Weights of a small transformer language model: rotary positions.
Each number is 50 + 12 x the weight over its row's rms, rounded and kept within 0 to 99. Layers, rows and columns count from 0. The size before them is the row's rms in percent of the matrix's.

# layer 6 MLP up, 3072x512, rms 0.139, rows 1244-1269, columns 0-127
093:51 50 42 28 62 59 52 69 37 33 45 63 47 36 47 47 44 43 39 43 39 49 50 64 48 45 49 58 74 43 50 47 43 54 35 59 37 44 50 42 45 50 42 64 66 48 46 40 85 65 24 54 62 44 46 51 34 56 37 61 38 54 48 47 30 54 52 57 47 26 66 45 43 65 57 41 44 44 34 60 42 45 63 61 30 49 71 56 55 33 47 44 49 72 51 48 53 57 53 43 49 46 52 46 57 64 81 62 73 68 43 32 61 70 63 50 54 65 87 37 53 63 47 64 54 49 57 62
099:39 31 52 48 51 58 31 56 55 43 31 45 39 70 51 42 64 63 51 49 47 64 55 34 53 51 39 47 29 27 38 52 59 45 47 58 50 49 53 60 60 73 62 43 85 54 54 71 59 44 67 53 48 49 41 59 59 76 54 40 52 62 54 52 41 56 55 26 42 57 55 58 62 43 44 58 32 34 25 56 50 34 48 33 37 63 65 69 64 45 65 49 56 51 51 31 60 61 43 30 48 52 23 25 56 60 53 51 49 68 21 66 39 44 55 43 79 41 43 45 45 23 21 46 45 53 49 37
099:63 59 48 50 49 44 53 38 67 42 60 53 49 51 62 47 59 83 36 51 63 44 51 59 77 66 37 73 74 74 59 36 45 65 40 47 48 78 41 65 42 57 47 59 60 26 49 55 39 50 48 48 43 48 53 63 47 64 53 57 51 50 75 44 25 61 49 39 39 26 59 74 62 47 48 26 58 52 42 58 50 54 23 34 67 46 62 47 39 48 44 40 49 59 44 70 27 41 46 54 49 34 48 65 38 64 36 53 55 47 61 60 67 40 64 25 41 54 61 26 47 51 38 29 45 71 27 61
087:46 50 58 23 70 53 58 56 38 45 62 80 45 52 57 43 47 46 50 53 45 36 54 52 37 48 48 62 51 60 33 65 49 41 50 54 80 33 46 55 49 58 54 48 55 69 41 35 46 61 40 45 45 61 70 53 32 23 50 54 68 51 42 50 52 48 40 40 48 49 41 47 32 63 68 52 48 63 49 53 51 38 63 57 61 43 63 54 32 37 46 43 48 43 67 57 19 31 69 40 32 51 65 64 90 15 32 42 36 49 50 38 56 51 66 49 61 49 44 54 68 59 57 34 55 38 41 62
103:60 48 47 50 72 55 43 73 59 38 47 39 54 55 46 42 59 74 49 51 44 50 59 61 35 55 63 52 57 39 59 54 35 57 65 54 42 46 47 38 67 63 60 45 68 59 43 63 51 52 73 50 44 67 52 29 37 48 39 49 61 67 23 52 34 48 67 58 53 67 32 43 47 67 50 34 55 55 53 46 44 37 67 43 35 36 79 62 47 44 63 59 55 69 33 57 61 61 37 67 41 57 48 76 38 52 62 68 41 49 66 51 50 31 33 50 51 58 37 47 40 67 62 56 63 30 40 36
104:60 57 54 48 32 50 35 57 52 60 50 30 59 39 46 41 44 51 48 37 71 48 44 59 41 72 39 22 61 53 44 46 43 46 73 29 47 63 70 37 70 63 37 45 53 45 28 45 62 62 54 60 54 44 40 59 59 57 42 40 39 57 59 44 47 56 43 40 56 65 47 41 40 53 49 38 62 45 40 43 36 37 45 60 60 60 53 35 38 54 67 55 44 48 47 61 56 54 51 63 62 49 63 49 42 42 61 60 43 62 54 31 58 76 44 37 46 58 47 47 32 48 48 39 43 50 23 63
091:52 34 47 64 67 60 50 51 36 54 76 93 48 52 59 45 64 47 45 50 49 26 35 39 39 52 56 56 51 41 59 45 58 63 51 53 70 40 40 48 52 69 54 50 51 70 87 51 32 49 42 43 47 75 34 62 50 63 52 48 58 39 62 51 31 49 23 63 49 59 48 47 71 33 58 39 73 53 60 35 38 51 19 44 57 54 64 76 44 71 40 48 68 27 48 48 31 37 45 67 24 26 55 41 32 47 63 62 40 52 37 46 34 41 54 64 48 47 60 55 46 69 52 39 64 42 77 51
096:58 58 39 61 48 77 39 41 55 56 70 51 67 43 29 67 39 19 46 60 58 42 42 46 66 67 28 60 26 50 53 31 52 44 62 53 40 58 57 38 71 56 58 44 57 66 73 51 47 68 61 75 47 53 44 52 27 59 43 41 24 53 41 46 50 42 60 48 57 37 52 53 35 26 48 38 30 60 71 27 38 29 40 36 67 63 40 53 72 33 48 64 41 39 55 68 54 53 64 71 62 76 36 68 69 26 52 51 32 43 59 54 52 55 51 62 71 53 56 56 47 40 72 40 57 59 51 62
093:25 34 54 76 67 53 55 52 39 72 53 42 44 73 57 53 56 52 59 46 36 33 52 45 52 78 52 57 60 37 53 40 48 58 51 34 56 56 58 65 29 41 46 44 66 38 49 71 61 28 53 58 63 49 53 61 56 35 46 42 44 89 40 57 51 50 69 38 66 56 76 47 47 50 48 70 57 59 49 69 68 46 41 55 58 30 56 47 64 35 50 48 37 62 54 48 45 64 54 44 66 66 43 40 40 56 41 46 42 64 58 52 51 60 45 43 59 46 42 55 43 48 70 57 48 49 53 42
100:42 47 48 55 43 35 70 43 71 43 45 51 33 43 55 29 50 61 32 35 35 45 32 59 69 82 69 58 55 46 55 62 47 59 50 49 40 60 32 56 65 52 61 44 43 57 43 34 51 72 21 75 41 36 67 54 41 60 47 53 36 67 55 52 64 63 57 53 54 53 37 70 45 59 40 48 69 62 45 56 46 61 50 47 46 28 50 33 57 49 74 48 60 64 65 64 59 63 39 40 53 50 49 67 51 58 63 40 54 30 38 62 61 30 68 50 36 39 49 34 55 53 66 55 49 57 31 46
097:59 69 70 22 64 69 49 28 27 58 48 38 54 49 57 52 48 35 58 36 55 26 43 41 46 53 57 48 54 37 47 56 46 34 50 48 77 63 42 57 38 36 86 67 53 58 40 29 62 58 40 50 23 54 40 36 67 70 48 52 51 53 62 52 51 35 42 51 44 52 49 39 48 53 57 36 54 50 28 54 26 50 55 45 40 35 51 48 52 56 56 58 35 51 45 47 21 55 58 42 56 64 99 45 49 25 54 60 54 40 43 45 72 49 52 52 40 76 59 44 50 44 49 27 55 44 39 59
095:73 54 46 48 52 64 36 47 36 38 48 28 50 31 56 47 39 47 45 52 54 71 57 32 59 38 52 59 42 54 51 44 40 40 58 47 32 49 69 49 53 45 56 63 48 55 63 50 47 72 39 53 48 47 50 47 39 42 51 38 74 46 47 30 39 56 71 43 62 39 48 35 39 51 62 29 54 61 62 54 54 67 67 44 50 53 38 47 62 49 48 48 67 68 63 51 51 31 42 73 60 43 63 46 45 21 64 65 34 63 57 42 53 53 57 49 31 52 45 37 60 46 55 52 33 35 40 32
098:40 44 31 47 57 39 34 37 48 61 26 74 51 66 39 48 54 37 42 62 43 73 58 38 63 49 34 51 45 39 35 54 41 55 49 47 74 44 63 48 55 44 57 39 58 67 65 47 61 36 52 48 46 33 41 69 47 59 47 62 40 38 58 41 23 48 73 58 64 56 47 80 54 46 36 67 43 53 49 53 33 45 35 60 51 60 64 60 37 41 35 55 44 70 52 55 42 64 55 41 46 45 36 54 29 48 54 62 52 39 55 45 66 31 82 36 54 33 38 62 62 41 55 62 46 24 53 49
101:53 46 79 53 64 42 52 67 56 44 58 77 54 34 48 39 54 21 68 40 30 67 71 69 50 53 57 48 41 39 36 57 51 61 81 72 53 42 31 48 38 64 40 60 49 40 47 35 34 60 46 20 55 50 66 71 44 42 56 32 43 42 23 45 52 62 64 53 81 71 64 67 38 39 48 39 61 62 39 53 38 41 42 58 55 12 64 52 54 70 57 51 57 38 51 47 21 46 37 65 40 37 44 55 24 44 60 30 49 39 50 60 54 49 37 53 37 42 42 58 38 57 61 49 44 65 34 56
107:48 61 60 66 41 40 55 77 40 51 50 70 57 57 37 52 50 44 53 46 47 42 89 48 43 20 46 62 56 49 54 36 62 43 52 39 40 32 44 56 36 66 63 55 54 55 37 15 63 45 49 31 31 45 60 54 78 49 42 30 47 34 25 75 52 22 35 43 37 54 64 35 43 42 61 51 57 42 48 70 56 48 66 45 54 59 69 49 41 52 35 61 37 28 66 34 38 41 53 38 45 46 36 56 36 54 40 41 42 28 29 54 46 15 52 43 66 51 34 40 65 52 54 61 45 71 38 62
105:46 38 24 72 48 29 45 61 70 41 47 41 48 70 38 33 74 51 48 45 50 50 42 46 54 49 57 55 38 51 60 64 85 57 35 42 38 52 63 42 61 55 29 39 45 48 46 43 64 43 42 62 56 52 41 59 58 42 59 54 51 54 66 25 45 44 59 48 45 50 65 62 47 51 37 29 30 38 30 59 51 41 66 59 47 62 50 47 47 70 41 45 36 32 45 54 50 55 44 46 43 30 53 49 40 30 40 76 67 54 56 61 40 51 34 39 57 56 43 61 67 65 82 38 46 52 63 47
101:58 52 55 57 44 48 46 42 31 29 54 67 37 36 48 44 39 58 92 42 46 63 55 53 57 66 60 56 60 39 72 54 67 47 50 71 60 41 65 50 36 41 65 33 47 39 52 29 33 43 66 56 46 44 65 53 52 49 67 49 60 39 46 34 42 48 43 46 49 51 48 52 57 39 38 58 81 46 52 46 71 41 78 51 55 40 58 52 45 40 73 59 56 36 44 62 48 78 64 48 53 69 42 39 40 37 61 57 37 48 23 44 42 47 42 51 49 67 46 50 51 50 56 30 49 58 46 55
100:59 59 44 64 49 63 44 51 55 51 78 45 41 65 42 44 47 43 48 55 80 44 35 38 26 54 56 47 33 42 58 55 66 54 45 44 56 51 34 63 51 65 31 48 74 41 51 93 43 53 41 29 67 60 37 47 51 67 32 44 60 55 64 39 46 30 56 51 53 51 58 31 28 62 65 53 51 47 45 48 54 39 66 42 38 47 32 28 31 46 54 40 51 57 43 21 39 63 43 76 54 43 63 65 40 44 67 41 38 65 56 52 45 36 62 57 65 51 70 64 44 45 66 54 38 17 55 38
093:38 63 60 24 70 45 64 56 44 35 48 42 47 50 49 69 59 24 52 59 57 32 31 27 60 63 53 48 43 32 47 42 50 88 33 43 47 63 48 51 56 74 49 51 42 52 46 41 44 51 57 55 50 71 43 36 52 43 52 47 58 31 51 55 50 57 53 47 66 47 54 33 47 60 60 62 41 72 30 38 61 54 46 39 42 45 37 26 54 36 44 55 57 61 28 45 46 46 34 63 29 45 69 44 74 63 57 55 69 59 54 66 57 40 41 63 42 51 49 63 66 80 44 47 53 56 63 49
106:60 52 53 45 62 45 28 38 48 44 51 44 63 27 52 62 38 40 54 43 55 45 64 69 68 51 52 27 22 31 37 30 41 59 71 49 61 42 49 41 59 55 68 45 63 48 40 69 38 35 63 45 42 31 49 16 69 52 37 27 62 53 55 56 51 39 30 63 34 56 56 49 36 63 55 53 63 41 41 74 52 47 37 67 50 54 71 51 38 37 55 38 47 43 62 48 59 32 60 62 49 55 41 55 42 43 57 24 53 32 56 58 61 32 54 63 57 44 48 40 28 38 34 49 44 77 53 34
095:41 38 70 48 42 53 47 56 16 66 42 54 57 34 52 54 58 49 55 51 75 34 36 52 51 64 30 44 48 25 35 60 55 57 56 59 41 35 45 58 55 46 45 73 47 61 69 38 52 66 48 51 36 28 49 50 65 53 35 57 52 42 53 33 20 37 48 17 55 41 64 52 75 52 50 44 49 46 33 45 59 61 55 71 42 65 53 53 49 18 38 58 25 65 59 46 38 58 73 43 57 43 55 67 58 52 38 43 34 56 39 56 61 44 20 65 66 57 53 52 50 58 47 61 62 63 45 44
112:46 40 34 42 59 63 61 50 35 55 45 30 43 41 52 37 54 54 53 24 41 63 66 70 62 46 55 45 60 62 34 57 44 45 64 34 67 54 49 59 26 58 52 71 62 57 41 58 52 44 49 60 33 51 55 44 57 57 55 46 49 41 53 40 55 45 52 54 41 54 48 73 50 34 49 72 50 61 57 51 35 63 45 52 23 40 58 31 61 25 35 37 76 55 60 41 42 50 41 37 47 68 44 70 26 68 30 43 53 35 56 44 50 22 52 43 23 60 44 49 47 25 60 78 59 44 62 63
104:57 44 56 65 44 43 49 53 47 49 63 40 41 44 40 30 65 39 32 58 48 74 45 64 72 55 34 36 52 29 68 54 55 48 41 65 48 59 39 42 30 47 46 51 40 51 67 53 30 42 75 73 57 54 30 44 51 33 38 43 57 65 29 75 54 69 34 46 51 38 56 51 53 62 52 31 63 58 34 53 64 44 32 51 45 71 64 59 40 36 62 56 58 22 82 32 36 54 43 34 49 58 54 35 59 35 42 48 88 52 27 64 52 62 56 60 38 34 27 53 41 27 51 68 45 62 50 54
095:35 48 47 45 48 58 70 40 64 41 55 50 53 54 48 53 48 32 48 53 54 36 46 50 48 52 57 56 59 77 47 53 60 57 47 25 45 65 43 70 50 44 58 40 48 37 39 53 59 54 44 27 43 56 63 24 53 48 57 58 41 68 47 64 49 64 39 44 54 53 45 49 53 49 57 20 58 60 33 71 51 76 38 38 57 12 47 45 22 59 56 61 59 62 56 35 25 57 61 64 35 47 56 40 56 70 55 59 50 54 40 37 40 33 71 40 48 64 33 41 70 51 42 48 44 63 43 65
097:51 69 28 57 61 34 39 26 43 59 48 48 44 27 59 36 55 42 33 44 18 43 41 40 32 38 63 39 63 48 51 63 36 51 54 52 34 45 50 41 32 79 52 51 55 46 48 61 83 45 55 53 56 43 45 39 44 34 35 47 55 50 43 61 48 40 57 34 53 44 50 58 57 40 57 45 41 42 60 58 66 65 47 36 56 64 63 40 56 45 43 56 57 60 53 57 59 52 54 49 65 27 62 17 36 39 62 28 43 43 22 28 61 51 58 61 62 55 45 43 57 45 39 42 60 31 34 51
102:65 32 42 63 57 54 73 54 27 50 29 43 32 34 40 45 48 55 48 30 76 43 43 34 56 47 42 53 56 46 52 45 68 53 56 37 41 38 58 42 38 47 47 38 27 47 36 47 46 55 60 51 39 64 65 49 29 61 41 37 47 44 35 44 28 58 56 64 31 33 56 29 38 58 52 46 41 62 51 51 46 37 61 39 62 48 42 55 59 59 47 40 59 47 60 52 46 63 54 55 53 41 55 26 48 42 60 64 48 41 49 38 44 57 48 51 55 57 58 39 39 34 58 44 41 48 42 56